Weights of a small transformer language model: 5456 steps.
Each number is 128 + 32 x the weight over its row's rms, rounded and kept within 0 to 255. Layers, rows and columns count from 0. Numbers have three digits each. The size before them is the row's rms in percent of the matrix's.

# down: layer 2 MLP down (transposed), 384x96, rms 0.097, rows 56-124, columns 0-95
# up: layer 2 MLP up, 384x96, rms 0.0974, rows 57-125, columns 0-95
down56 078:074096144091152089149142160120100147166154117078135121136127134163141107141111082072151169068090146094107147152128100118115132156169144136062113168099117071149124102153056076093095116160115138106174044181119118078088082120180117148152107115113117092129140110119126074172185107165106121170
up57 091:137106093081070097084100185117147119138105126153150111105092090160129119102075101136196150147126153085138096131150114166124159143090130129170137127136124083106196124114124113163101121090121115033165123166153122007094121105136162129152114064143092145120125156109165144117120141116190133167
down57 099:143109100093162088126137164098127125135103071117146133139089125173142108072136228119075162126127090125119063094171129106147138117173117102131128131118139129173076118107092158107082148174153086156120125096150237118100143081059108136104131146111149079105059153114135168113161110135106129133
up58 088:108108173159134160152122168077149122090108162142160123134119120075155102073153156218099137179085102142120140109128179137118131157147143106155150136090175107031066106093137136144107108209147124145138115134068143125154130106119136103118101130123110139114139120192107132159159094136079053069
down58 080:174123134084100174081111181127175148082176122094075119101093116195121184094129073118165195156102168139089153092083141112150102136185141160115139116118117146145104145078134174216134140090096089123113142078169110093137123075107140152130157175155153141141161127139154111167128143151168125145
up59 112:142180057112090146095148159102168072127151143120163171167138146112131157126078092080159146148162106145072158143166111118116134114083091167161102122137155055120140138163111110110123127124118096134109099034153054147119139165125180145142166085095118078200126144090104085120100100137154135156
down59 101:157065132152107147126128177129108122158095144128123068166158116087114122150159207085163159190125153172119099155134169151136112189153068077085131124127103078176148135090070161166128137139168156167059169115138095088167102163118112117099164108145138130089104190111154167120118147107153158128
up60 099:097086173229088156194136095113171104154143081128165121167069129085152148135110075190083105123104120107156191123106091139125137120126101133165136101134186150091150118146124132133038139125160126099144094109141076087157126094064119162131144130089114165169159109163161147130113152125116135119
down60 109:090126128076107086114158157152117100162099153094056192145106098132112081096156208146126140129124155147095040053140131101127107155129166088082106124067176138130095156144119169098180169153090138136159090128164102103142053173099117156140108136164134107099110132119126171155144110141117126124
up61 111:207102122156155135111107135135089117124098084099121169142128070107195180149168139165128153138150183166089147159124152154160143158123174120165137167146137143081134112123118172113100181094119112093123149064142168148124140180102125080128148153163152224067123140167153092202121123116136100130
down61 101:058061113100098136071102114109125115145107145114139033124097135181159193121128076144123115131122101128169128106148146022151133165138069124062157135122143172137145119116143082112163136170108115112127134186104092184092134147118159107140118145130150090155091070130153128133137101164159160144
up62 090:144075165081161128136105107117154076115120141080111110179120180077127141149152146074143097137107101137162183144114160166069133097185154068104079069087147147083099052132133149129156163096159117129126137155103129138104148159178092073155114118128154154102134108163066162125152125064164110108
down62 104:141136095100132152141121106110156067120116089129084152060086105133150196156127097072132084137129164144150164177095230143141196152155118070081095081105145161093090113155165136142098149201151119101114155112101086161119123194165106135076141128128141111127106125137112115170148119139124092125
up63 094:116121092088137124129142087103058129080103138148166073091087186128071123095123090171113100142084148150109137118103073132135111201133121111178119068148074148141177094093106111156093127117172084080157115140171118157104103054104096148092100103110096130122177128141077072136110166102120131127
down63 096:095071133094109092207090095078126165149116101180130144165132140118102170154116106196113087157090133143148187135102114154118059150144095122127077093143123120139111118121186142116076147068139133162132049095180136120135137151083096141142144210143114151131119153096099141097139174125130083158
up64 100:133067147152139138095139113082102110126150126118131128102151159109153164076162089199095143114197142119114153142084147177120096121087165161169090161178132107133125114154140171072046145189150084103144117090171151129153119144114180125135139126078089184055115152165092178147163121123117112150
down64 105:129061106135104133087121152174127148136078192101171133171187151038128165146108121119120116091100151113145135116128143115128123092068119123106167169130060071151089112077202158121129157116164102126073058065145148089166142087107168127110159108103152125138101163102111140119132149127124112096
up65 079:097197093100082164164099120172170148133111135126164101125104145138154167106121130109110141075153060208164148149105133104127129055136115083116185092111069148094143095088207105157116131171147135051140149170151111137102125136100148133095131119078077089107156127120130098110154107155095110163
down65 097:147109104133155139105098156094177079141145150125124130120057093101097080130096137149112067167089198074142132164143182140144180122086139105108077100125098164130085128123065138115182101115122120166136111087122128068133100141125094163129113208155112079179132152125095166072091139105179141127
up66 105:146089164118122113098141117145099133169162106106099092169206150091174134131177139138191096137135154140128131153079111086090130167168139194170096137105183105202150137110183166155159150113153090133143128129146098151156151104122107114098143132103093141173070020137120080132129169147144112128
down66 094:149127125086097123111121110088148149072151198104149133126134140120139132155144112113072189086083132155096139121132169081131176204139098084122130144135146186170146122054118108073134141092157148072122210111174136090114142141068171164172160177104155107085145110103144095132111114136115096158
up67 089:187138135147150116103125138122109134145142164184144131169192165082120139104067137165166077161139112101135147137116125137140152158067084092186147149113103057168099176066140136141162136158133074161128115088096142104178117110117158145169165178109139128084143096183092123209114164153128095105
down67 086:140154089104140111151154097144096080108166116105165153123052167123160133119133165123046107098091140194116129131121145120144143136131122130064105157140180146097215142139119162112120149115108163077110194167158126179110162159137096156157072120106180093117084153094182151111130188153121113089
up68 095:066078148133131093111176147150130161128134104145057156161203133126095094177137186125160144158153121135136060151096105129109148170130117182165156160095156043112110155097157138145184112109073104141129152129088112110129170127160086115156107137178127148174085102177114153146174125075107127116
down68 098:216205131128086082085125098104119165102041147140153101120165117066170084095180124166140112140088088079125122159105123105133162183125131157127112127091132154128154153107121139134164149080069113107108111105133129091123104040094128116125108116099116165140137111134169116135084184098163152148
up69 090:090120143140131067123165201151141134145112139090190176156083144152154141130131129160157082150152083087138097108147163179118071120112095120124153142124099144150104125080155131152100144143181179115186121154182140137118145114163133020114163149132121129077155073067132140111131118084189154124
down69 087:179188123110085153122102127200187188115142111126126137118110140187081163133137143168109155165173083178119152146102111153119145077102122114134134151082130118166108094134125119151115173114165117110160098121160142119088105112084180097051170120145093207080163127106188073153139102097113127127
up70 102:163066128161115215126131177121135112144082126103122091094077118118135138131150118182119121157086171145124052146127172103106170130128195151141141110156116141122156136146122160066152141086112106072115193180161121135170116161107109124069082076145125088070145102098105169095103084153134114139
down70 103:148112129046103126172152152142158076111105060123123139081185103173129070114114123129168141186116162102134121130121163130179085131119123162144059155126123114119082150172107105125100150128207104086185059159181104067129130127131119135126112126154166129113098123147100097107135140105139077059
up71 095:077184163137128136144111141128145146097140148136188140110174126144189138115143087149099153172118114178141107121149171114118156159148125127167109179147092109080163168111160163141118105217119131084153108148152077154149053157101146132097058113179146095114157162138073076119131065175163141131
down71 084:151154174116114085102163124165140125126080133115108159192168121126088139147217151137145152194115106123111120121115175126154128127174147128141167127118147099111055126131089166183110171083141107163110129106091200087110171102127214119129154135107103141191178139178176147156154140118145099103
up72 154:097151118111166164088106149122165123182108084073160120120134111079137182156142109148177171135195107136125082224096112069108090082100152176123149092170081086148139138143147195141075112125178118120142136095152093148139140154087084095096184088137135151131114095118148105111137150118092144145
down72 175:079080060155145155144162162131133111104123127145132112178101108152169153088063167118169099068175160179140110096109138126081149148088136142088100102112147113119098100123229121068105081144135126105119183121112125135142203148154109110169146147138134113137127174095136105090168171136126163186
up73 082:133114061097150181091110131128073061134129164110142125130103147141200113107163126115183134137174141132155098114114102152127139104079106188085086099097092113111115079166143154170108057177138111098184117122177093157117164105106106140098085103146143123170135097066094133083077148073120117123
down73 091:169117168117112134131083200054150156138129066182124156163156128145101180151150141152110124133159120137098098072155132141173063113141163160129129204075133166167117148124156140042136176121153107195101101091131122065134078148137158105141118164151110102142099130124119144162138142176126091119
up74 109:098130119178150131147130195130143086138115111163179178115135130115117147128131159124152077158097127048197091129182143151103122134136081101140113065127152088136117102161180064165190128124116112116175143118116065123122155129095124158127162172161157179210109156182140102129111080144102137118
down74 107:159171138117089136138105143145151173170128107124088060109125079170112156174143123182116126074160118171133169080142095064126147102163133115171139143154080062092181121090184156116129154052112159131074148117085152107156178102124102103157142112090132137138167174141189103155170110129120118114
up75 091:121148139115121110161144144103221085129085111139132141048078119146143144127157125054155127116202148132191225077141158169085153113100104180122154136157168098108104110105105142132143113127107114137138141117135120076126158111106153050126151166122131160160157160151166166126103101108151112175
down75 092:148118118091161146034091122144127154115137150102146139095239156159170148170116123141127154134135130125078082148129097100108136173142172149150118141078129158162137111151132168168157156118149114170076107101157181099145145098133101112108105081169168087100085075173096121170162173155185140130
up76 114:102239163118080097156184124121102116127174131123088145099158135131154109158128100122136132079136132114165154163128114109091151128078142155138141106139151144077138140088128157121088141092082119135145045141112065160161117111094174088098160081120144177110150168074100145085140159069109067119
down76 096:117128136132114130141117114118125154161140161127119116178069119136049117128053143144124092101151138114168063075106169087173121160144144103122122170105128103131125175147113134101068121200107105048143085108128112139149145175142095185168141166118181186123069103144091126127132097205116125106
up77 103:152163164096151177102117198125163145172137140094135104148125174115130145118117110099145093175132129101124126168106184040132091117158113156177148090163109090102123139134166110173112181155103105127079052095115122142152115092114155124121127088152120185202104079113108084200139133109136166091
down77 094:143047182139150064195104131069128104137171086099101068117125132071125159144109113124125126146107169110113075095105118107122071071103132081118105141115116159149179220152131134074130135119161126151116133099088143094128107101120139086136130111116085144121080152086136170130119090161087147066
up78 092:091153146139127115155063129197108054145107113136111130159050040068160162074170138145133139078125144154070170109143156138132138136124114121148167131144085111112144122145122131184161141128089139085151185166172193097111128132147151129103153155128179124076111153148125122183120106116141178102
down78 100:141195169171126155124110121145145142123097182143160080107152128111132096106131143145088155185170123148097091176136148080150152152103136137163141093054154190130188167121155126157154126154158195105124152120149140146176165149124166141158159095104160134144150211117126081183134124064182135095
up79 095:153211126086109167131138142124142124093166209181121131124158105094156171196157157132130135133138110123141075143168112082134183134100174177149092049070081172130129156110060113133117124157090135157135153114112142151176128128177110089144112134147097114111171151100125077173129170111119117088
down79 087:073134065059126176182172132132105122166163140108107126154100176155177078114086154141141092114114150114123105134130129096067143132103129147105100121139168073121123124132211127142082114157087151108198131145087096140185146153099136173154116158136183099119085133129125172061160121099091148170
up80 087:155139133163099042120114129101071153107120125100200104115124148129151124092141166106197119153066148141119121126128149074103059145130088121150103085101135068125141141144163191177165147086079136136101081099140082180132127120126168117134197165125142151113131126174116097148132115113186179086
down80 082:180185131152119108125148085159105120101145157126120089133163129097149096140093133135041121142133115101150125135137194136125165066141052142147126134117125148102169121125126122026132100140137109150116122145186118130112116117160119115152042102025099147162132108066135138123131162196108142129
up81 103:089138159123162131141149198070114072134133122186171143125110121124093128093118125127133175088180098080128118147110170135131133093107116134203138115140168086084127155145097159083103183179138110118168114113156166063122126115167141134087104111085111179152134154175094177111071097081084077105
down81 106:188108108102085096136129116123101179144099162185143142164139117115131127120165115091075101178104112139098124142138170124126137082126109194165188099122159151140107139113150138138120102178121105121125135087123136052078154134100140116085164165082105143129086172122091141167123099142204110014
up82 090:157082153123106152178082113124115135179082104053126141119091146116131095121120137100163087093100129156116120159091052164139172146168103153124148177151122080126155086092149177066093117128148122153183122074114144119078173074115138108147159152140145179092170187139082130151131105085110176104
down82 099:120119132056130092156140122091059116171062134064095161053145133160158135158111180187144102095145110093142113171143143126077116082133144127088092108089143070184117125183127145108106082103170153178122136093106119132084111125111107150171173102142183129130068121127133132146163096155115145161
up83 125:100098132169098087100117125108086130071095136125173104174112140145117112134185038156124134090176150135121120043125131128122126189091169123119091086131115144135166103138127123128182159128125077098126131123158098126162157112163104146135071165096155117175067102147155143170100211138155075166
down83 111:109100155138159165133137118119107086083193176177098159117130134142125196140169101116147122090107108153161114043119140121133146165142122100124103113100071183189146166135122135110095041149136135096173124147091101147126074099103142148141193084103125113092052164150120096170105168138122152152
up84 080:121059132146172127180055180073147128176110124091132110149117137145100158145132142086157136115160163124145133133058130144145056178155125157108164131160098139157172136155101153148173126148141116063132026114098159129132142132182092071116117153127178154148102089131159112115146131131164186121
down84 081:151134111160125132153184139072125153171089096064121098099146080128116211156143099091105136134126142160144132133119149119150072129093161174109164117171119066104196117194118121093083128146101160138108117123145177100171113109094122092160082085110073134168102180170127129124128161196114125171
up85 114:112162137151188084149083153178107139146169138143105134167135106033157132063148106126123065092173136083139089165161117121092163099159137126162126117174135164093123116090130128132153126136112087100154100089119081146098154148084112123020114151126121207140133157125104115116111157156141075144
down85 115:152088172132177112152124155128133120196097130174160136132131140161086086165125177108179144107123113145146096111077100180130155053100138101114117156105155111130126180132108124134158147195076110148124184181089176067073110089112094138091147133156096138111192118129130160108120071166125172088
up86 103:110172135094154143141106133155129104180081114152133158140092146105138132131172198172119095070195106177139157121096122149107133194157106081134152124119079096188112089144094160090158177139133154157110204151156151137149115141150113125181115071046209113120120145143128164146130132110100139118
down86 100:142073144199196086190153127138115061141141202108093126105148131117166151137154104173117163113108172130117120130146128155092130108111119129119070127134135109216140198164161110078134124125160119157141082132118112135143112172044193142177112099163110138113125139123113109171145156169097106147
up87 108:168095193112152075086153120165098159158162087169131106150113128104094187168154103138087046150109124110178145141124084171094187154102151116121147154149157120121157133109141147078108139123052101051124136131111125109163112132147123116094113143108133166172077103182137094097120180169072147146
down87 108:113097135153124165151132072179179030124137162139185094105112073137116147105180197143081151072119106128153136159119136119110071086115161130151102075106135084151142127152158137156098118155123090101104161134036134136151122136125124130162167094091092072100175125141112111118169167089111123106
up88 111:129112146151107108106116104107155110103149076094160121160151064112152063131195115068094151148095078127135083131120079173139177169098188155143163096093034103124113133136146135091107150163131118125147102141185151129178162063165060125132170110143148125129120149124115141107082115135076162149
down88 112:103188116127099114129174148086151128111200134173071133098106059158146102081104103175141133117149186089119124090136130172142151162141163183143147120165116161179138124157142068091135087155092130140129112102118172215111116083182108139141118097063182128147130078102129174124145099127103123142
up89 114:156128177146108152159105178121131106126176081132132104145100170122124130172086124145145061143144078111111132167117170164091081127074131131162185091135137136137135064155063113091167128174135098075160166144122174156068127092192081178119126145169206142120133115148098127123101135117161145084
down89 116:142094138123151145061059101109160157161099193143106155132089057095129152149136196115149147118107083129140126078151155101126125069155162114140169096158096127133074105081161132102144107068053113147146086116134101112129071096151085124140115130122092151102098170104205169128146140159154128104
up90 092:115148142093123091128117185121142169099074149183123200141153082094139099095189148151096101166168152140155124137205162096107136183104193170154147145139130134157089122080131112143164146187085136134114082137135113199192114141125124151149090104177149119153127136154163089174154085134136124162
down90 083:076086138144088153100186055074131112141118102169152112105116119128126145098129158154089154103079145105093120128086150204140123101098108097117124139117152170146157172153123130112130116171156112215168161111089109194111126150147078151144101126161096071149099170132193141104101133140079121195
up91 096:155162136107145163095188143124123085161072178135138228150130092108164142107163116174139158116089168139144145194112220134179109107145123102114119135099148131151154105162119137156113136180186137135158158147113180091140114166139140111199126114143124129088174159163069143151157108143106088097
down91 096:117092151147158152050100132205149158113162122049138071131128088133129150136106138156132106138113135120178099110135089150153101158192162139156110165102099168119133133093128147123240123161090104105137148123095098155144134139180137098067122086105118109154137142103140147104129097194103196100
up92 089:128121107132149173119103170153164120173116108141127144165120085167129167085167172107143114111146064135143118118120152049115093167158114200154153092183130095160076049088181122142115125089144156106167100111159107144115206135132099058107186120145131149099176105122146118100180130128155152139
down92 087:082095093125115172182114120124097134108190128113150084162129141130197126122018132141103146069140096176134137122133125145102127117112153120084131070106141091145214095127218125126132089123173115121140171132084120118167155131151108156133066143089148135099099123122102145144143109123118086195
up93 094:097112134107143168113078126111163101134112184114091138108128124082069095064123062095156113133181093100160115088107107122097212108104095102204145050161177122132081144099135120159111128157160101106145073132136117106098114157185150157176136083090150135144143070108157148111122159113145140129
down93 095:092104145127126090088156147112065117096111109087194173130141147119173108180135170097120071123124123120120127139188178167187095158166144178085147188099149137139080111130141123144140105116119102125181213171189143134147180145063122107108148175155126125146116109144154160139159090105088092139
up94 112:094173092128095174096060123150142147175132143135151108116151099105164138108137093077172156150167144151045120135095105142140145121118137080154200110147064077110134115144145169124127133137123124097113105139201048170109086107127103174062110152108125099141142179129112133153124178155134075081
down94 115:122137104152092121147125143129098124173098124136115155109071139080172120132142092206170150078075182087177161191128188125073155121147122152063161091121158111149150103143194152169149059109156110094156105135103148066184152092152097146129087146159151127131173137158126125132144145105127171136
up95 092:182177141151143103142110092111079162117154095107102110153137090133138114050153122119146132127090081123143141139104168108146063164150125115173073063173066068095142081067142125141195114120083133128151060119135101166148086141107162122129102107121085165125114105126077090089148079110130162124
down95 080:163147101118124085163141088124080132123075109090077047149082100140132084170151104090140164113147124188152127162115142098084146131090114130097121095099154135149138075141124098133176122116069126103102148128090150179111164116158141116147082131118128115158185079180082144110042141066165170118
up96 109:103127074173114129162140123129125147185112155129106098100119143074193187104124068124122122102146156100100117112178154113063131115129106123148087070076164200147175101150071141098060058124144113107122129133123162118153161138134148133179190137144140122131089115185150141070147068123135117107
down96 110:113144149099150125071139083134150139153124156127191102165112103083182122146142120141125149138091134123152131125116119196109187159104114103113172139115104146089199155188126113098115094145132155152122070153182204085154171101147099158168184077132100148170131075144188079107128098128133084088
up97 103:105076105149097127125133142093107160141128070122163154109123151106098122130112174091167145193148162133112059163058133081123121125101155096149124132071125112127156097135139116168180127070123109131107074087126058178128173104150200197099132128141116117157104176121109054112131164082156125129
down97 105:073082122087112169085153126098097095146151161148090196129076097122084109156110078134134127140193138125066114044084120158174101106103159163108145144137092142126069165142161161115107073153124108152140166117090075112207141158126142172156097127165111101135119173131134082125117106115165113117
up98 092:115169151159094167177130102096093170174141087126209105127173154035120165089126125110129177089162190105130138116086152163128152134127113052138143131174125111106169083099152081132140106176147109138107144150138120121150145073103119117117112065077125161144187135119118121153129088106177164154
down98 093:157152135159102148088150107136063140182092120077118078123106142162114102124117093078137106084118173148138131169113172074061087114139099065150100084160134138177166078097099104093104111113094115083151141122107165131111117109200140138160116116053086092166169132091121128155165175122149165112
up99 094:093169073077092073138097110125129190114162117093135158132105128132130153182130142150111114074116185141154134186121163150189157092173098100153111102076101072115091105134153123186151100113101089075148110167130136195180121171080138129085099164104120128077149086102132090118121084127125112152
down99 093:121088123137175097186101085096160101172124161121157148156152096080146093135138088129117073108137121119134145079108162088119117074146114134119147129119170148158167132173166131114126161118143192103139135145149106091135152206140184228163123179065178136085156171170083143135155119160113130142
up100 099:120169133126123139116091151133110113180099108122165085097119097101164156170124119169146144105097082116150124134082136101122108124153123129167142164068157156131172075095111104147139143111100113101151086088089132168103169147158067060143138121139142102073196124143159200038106075060143100148
down100 104:156064141136171004173142147183083127133141093105103082088140131140122124145145143129153056103135080071096105145075096137127136168106129141123108135074160143111143075130097133122148165179114133123159106169122111176126154105133111066145158129143118179142087145155108168145164148162075094135
up101 093:079148151149150114086108110133133080146092145155188145102228158124180117117186128115168146131104187159153098074163106182146131109119186156081155085137149159101125175110109123139143118123109064126121126124098126103167146061171133120162102112123163168181115170075115125129091148104172137086
down101 093:123097152118196120174148179119172131130150127090124138102130160110133126145133088113106132105082101127094132099136103146108179097100149173082090135104179069125098067193122136091113083105077216100146108133118143083095205143116128063131143072156098157126107130073130154083113153168149124127
up102 120:161107096153100131101071042129103152173154110193136111175091140102128073105119164210123128168147079150113104128134136117125208149120134124171095112118100113057162070122101138099113143129119114093099143131130105109122101138160038057137093174175131141114111086148118137146114111159144133113
down102 116:115105118119075168076123108094104167145084117174097179107175115152105087081147076133139122103171119123143151107125149139127140082104137105154129152144101135134215138160169130137109113153150168083071174151115100153133138153202092116126135155117083136231102087132148119094187066167127128141
up103 082:158133148142124103142085113160190090134163114084164148183127121147098178072149135147157076134111153109151103209096130052110128162160151128161098140127143094108145132112190157134130155115115114094133064135125104102141102090059151162142234153139100131148156139140096080187096125102145136143
down103 088:137114146159115131146136141137126168126148126122100142138086149149119147155163082122100119110163168126123095177104112117142098106131106083072173178097138224141137206100170142136135129127171126121144215106158149137172126132102089178131118145129086096189143195089093099203115103111063165113
up104 124:150128141144098110140126142147075168146121172121060128142100170169051182152135093137190120122110128148140131132137136225107120134121101162133166099168104157096157154070182158173128165152069124129076169150170103126096118154132137146064129158073146141138140112158081108176185121148135105162
down104 129:124162055124143186114106084156204096133111166176126070140117083136108099103152152120133161070163167153136100095096179138188170170163104129145105130105130080111080089124173120133101091142142138115146164184132106078159063144119160123177122112185083182100146123136135092119134125142098149108
up105 088:151140132179120151146208103133136115148101145109148193101064124186173144153127102139146083091167154149148129095148163137203101161109116199143123137118094088098179138110134202139051108152154123120112096138160150116124144135135193145130152107142085150072116135113143117157195133124096182156
down105 098:117175160161174084110147120187095124140145114115165114122169139136085108160127170123104118158120101145146083134094155077069122182159115110074088119164126121117187114190121137129053145147115109162158202123144127223103107164152119079143156165095097165124107094114131164116173145168090127105
up106 096:166127141095119131160082197122119141131138100144049179132148112148117138135103157077118175124065144115140111140093132163094071112135108170155208076087083108100129155084104152186120138104140085154126100054116155187119129148120131103125124148116106079086141176142104092096193160127147107096
down106 094:092165141137121150124130101162107189144197119086130141158084148138072134138204098155108132098132105112137144089140102155126184160148143135142081161114108117135164120209105133106132138212182115087136077142108124110168104133144109146079107094144096117176161191101168107074121127153087178172
up107 100:096119169174114100104107147122140155113192121130131133082103152114126158193131143142073157168126168113165090150070085130092167135115136131159111115163132125107171098101149142109110120136096125105091071111161066117176144120080059073127045119167114105085146083173185083136161118164113125084
down107 104:143119084133114187114114149119124163105140074000148157150045158153124122112093091176138075111107127152111096100118168167098121145118183144096106123091112086106134091107078126089083087123139132141129148158120088151122206188165131136119134131127107104097102082085143133141113140128127161093
up108 117:097142135160099104143119151109056144112111123079198086114108104094198143129185091124115123101116151123110145114181109122125055148163172188157169125161126172062150080075098080112089122096121110109131203113197117122114172124127099120143109094166162087128118111092118082135089146139136140126
down108 115:154163128164093104128088147179087126116164114086140126123161106152129127146170119105181147166108175109114146145131146146153066121110194160146139109172182174127099152091058081086118208143100125140140136158143112136159143160179138087125123115159092143110028186170134091122111160111126180119
up109 078:069060152131089161101110126140123150140139089064189158134110109114083112113066172121125112179132132121139159161139142118119157074153159104124108157156097123113100127114195186113170088097110047107107098110129115085115107106142143171102150145104162113147124193109131157102105097127140235133
down109 085:160121111112132141176157148131137131155113104200114068105120127088129158171119098095102121086107146107173123125149176131132206127160144126151157072110135109096193093135078105120131150242117186108123132152089128184135165133111095151169098130113122116144067115120176142109145174155138068088
up110 096:158188115101118145060069132179141136178085125132143135159160122158142189095109108110146139135144142088180089105096117106059166106146095182147171084138091129086090081109123133160131116178127114164112069118106081131145149132131170167119120088127176115166117088158195089125145076095121107171
down110 086:164140138181142118182103136134146165090180150138126148161097132130113063102131105111032093155146111179135188140171135085150140138168110145128115144130101187115160118148171165155099111127178171096100150093164151137124136149175084176173105153072174120138186099118135176156173145142146082097
up111 092:173124144110116080170158201094135111159156158156119157110082161112137154122157159153163135149079131082108106178104073168153157118119152118164166134195083094127161095112134133164149108177140135081195057124119140147116076095129061150102140145183155182169117092088114080134140141140111141131
down111 088:114096081139112078148115180112105102150116102123134094105125100110081142166123109149113160086094125090157119117112156166085134083073129107125086156182122054150162182122100093111141122115117137135176143174072111156072133121122160192165082082160137098081103146131158192120205111108143123186
up112 111:111168147158106163150122119166200112163175110127129125204136122113094064128129119125140163094142099175158132129094040136078157157130093118122130106075175129144135116157091176133117124142095128083133102075090099150120120140196139167126152108120145141149135140185103110107098215117073061120
down112 105:118137059105089165173151088121151103112154128103139135105061092124182133141114131134123119121112168124182155108170158104099128146106204119141137177113081120129101133125121101125068181090130119090148128076147166176209121154176070138158166071169134111143168093110135105046115143147150113107
up113 107:155174150108131131053098115141147150130101118117141143170116068084131172067154111217162143131161152113150129125083114110111157099182163066161082106162135066145142125120152125068096161091138088105120160111118104097153154142136105167136087130107143164096118139129160198194163144094174155155
down113 108:085109126078092126139143142165141125112095141147080142121123135160074148154085145140123151081106142109116094130131109111084150132067166097049147100074069143168108124137169122164206208105095093114076116110108145162104144159153090137108132138112166132151197147113121122168153119142072065077
up114 093:131087153165133174201114089142138142152120111150126111104173051095090120157158138186097099154158094092141091120120116122047146099161165148167104145141185083095115120135107168130125148195134118093115097047046137136116116115133115185132115148160122135056122144122155102094156149135128144089
down114 096:089082103147110148156146132138112073111167145183134166165114129129143155106144126127158141090168158163113160105105131151139156142102133161134117139112123074159202150160233226132134121092128152124106120136136110091178169165182115121121162111147125162118145183116142185156155098164090137207
up115 096:047112136173129166137135122148202148113117167130103105158142103135130118084110084130117132077168121070125091112158105123036187105151186157098180081134148140136165154086178178150112139108167114095119142094130135148133177070159089123170167160087128113095173131148177148097124126142138161114
down115 106:128082157135163097157115066131065163149109113127102140157164178120115115116135190104098132181093046114110089176122151177176081181078113146131080100140128150128139102167095111106120102136106128122131117168113146115132094189094133139104113133154109126055087107151169172157118117100092041133
up116 096:122117101141062129104143177054108175104075096141186143140149087141099119165178134064143141141094164109098133155089097119123142122139140115106154113103162140117111137070173150184099166066109140069109181124175171151201143158127129156159151121099166126073087124177099124133149120087139147161
down116 094:138162136118131059156149140031133107106146116141104110151113138131112070122195135068103060167136132096114164187155074102083167178130175110157122194143111136152166135114088158141131178154134148135127110150111157106122147191166079131102091130151117105120082134164100119092100072116090124102
up117 092:129113109143067118130121140060118122175122150131126115136152130129090107136135103141177151151155127105125144156099056109068191181151150147112111076053124173125069154086117102097090110086121112121125094132134052147159143082188109069126134090157169127150154054089104104120125180125149096146
down117 102:115138165155130155153182101082056079131122131181139087110155129154056159185098160137126129137133167071140109109157094147109112206174115095161118161080098170122085122123115128129138122153155091142122102215064143153111096187129154135125102100143137103123058148153144121103142160146154083111
up118 095:024093191156155071135105157137112175127132125126137125151168140104129088129151042105122148135149105115111127125100063110168156149156114124125185110083082093148098184084155200186110123147131109088071122131110101169091132162172105155071129156116134147091158125114131127150154153132101162131
down118 084:175162085138163162127115076122077111126129093169120106121114114117178102122126161153089134112131143172105190128148210111116138073125084208127137158105121127129161091180097151059127096131157113120163142105149124097123111181127124143125076096078158129110117085142121144080152122136213088058
up119 099:217074181171110081167151136116129112159121129170163111112161159151096086129189117123176186121133138136131143172119123115119140176155145130152098089099126208091069165111084124101136115190139084058139125063138130107128140107130131148126153134153165136087138108118140121122167136052136072118
down119 105:090153079170082170110129103131115112131100120102129145126133126109139140127171132106144135148123116136103133116183111149166132123132129194064133067142187125137159111127148107095148165131075133124093173155204109166133125138072074177135200102138192073065083126131198080105151133171098156117
up120 104:106140143171128170147097080107141115143112106115121085092176128080106032110171089088183158143092100113130105171173096112086190194126140162125065082108175113143152132170160174131128139172177111125154085115074136146155113091133098112154101153183183135132149119134138109080118157148148127135
down120 092:074129139140103147163145110162105121103059143115133139110167094096090148130103107102155182079162086133155094105192111119117085133076180128061128084143098163105144107164089171179140073156126082095091129163090116158160118154130167140144103087162127074161160179155072138173152129103113108164
up121 108:103182131150145141149117093134123145141126109128170114143158060096200180179177114141151128158156148162138103116203126076110182109094183138130106132135090115110135113155084129127099090145137111130032122134092156108163169137031109110118172171108140117141106140135137121092114081174115112187
down121 115:148147177053074058104103152179163143150149130162162145121178143075165123061163155180136086080084108080132184132116107124110153153120110146157103103140053099105138083200151150165164101134094141098123108100165122158150162126184142117154166093107117127154140140099137153146125081124133105139
up122 094:156090193187143113137115092137094133116173141189135057107131107140144143135113094148159142154125145077119188122113106169184164130143122189154131105139132156117135073131121169132190108180145098094091140067139124146172114141146097150155068152072148111203116097152133112069101175138106086140
down122 097:154128134156153165152125093127118100119127094116165096086136091105141114134138104178088136130125047121190147145136108141103167114125155148065052098153073099061100085178163127150124105159154135153123113136112189133190128179133106133154139091153131120152100140152129059148079144147052074171
up123 093:098108062152142139100131126095133136116150153171090144101119128161093109094154205165108099175180151157137174156063123157110084163128116128147156102142080055122129081145098169074186099077174133126144082161088114184113171105147118174099162137118170126105096108116154147094131111120132136065
down123 096:127093158062150113114128127165117146124096113075115197148113146059070144122120148106105131092170105136139073151099157095117133135127198107141167189099140135110200115120146126179179136187138097181084134117074134078147104180114112123117129133160132131139131100183142168182171098133066105130
up124 107:168124128158110082076157149124141111168150178151189134163179099108131180169073117167181176105128137095086154102152127135160156139112149148181142135113141145127112182170147085101099157119115078087115162081151041053135134150134181136108153136184144177132112085131086117146134167114141151116
down124 111:073133123084123118147175113147111171174084124133154076135144165183126151099162102129141178141169151126109119108180076115130098162140124107104094220107112145127118151143170076128093142105114106176087072112182152153111207138170134135092087066097136103140125125153171146144105135159167062143
up125 096:100105182142177098094137146106112134120109133149134163124079205161139118051174174124168114094072134133138146097102168127132137178131178162116129137144113104097158094109115213138134170088083084114119126131156118169165133069109142099114141139101107122176084098136069136095062105127182081119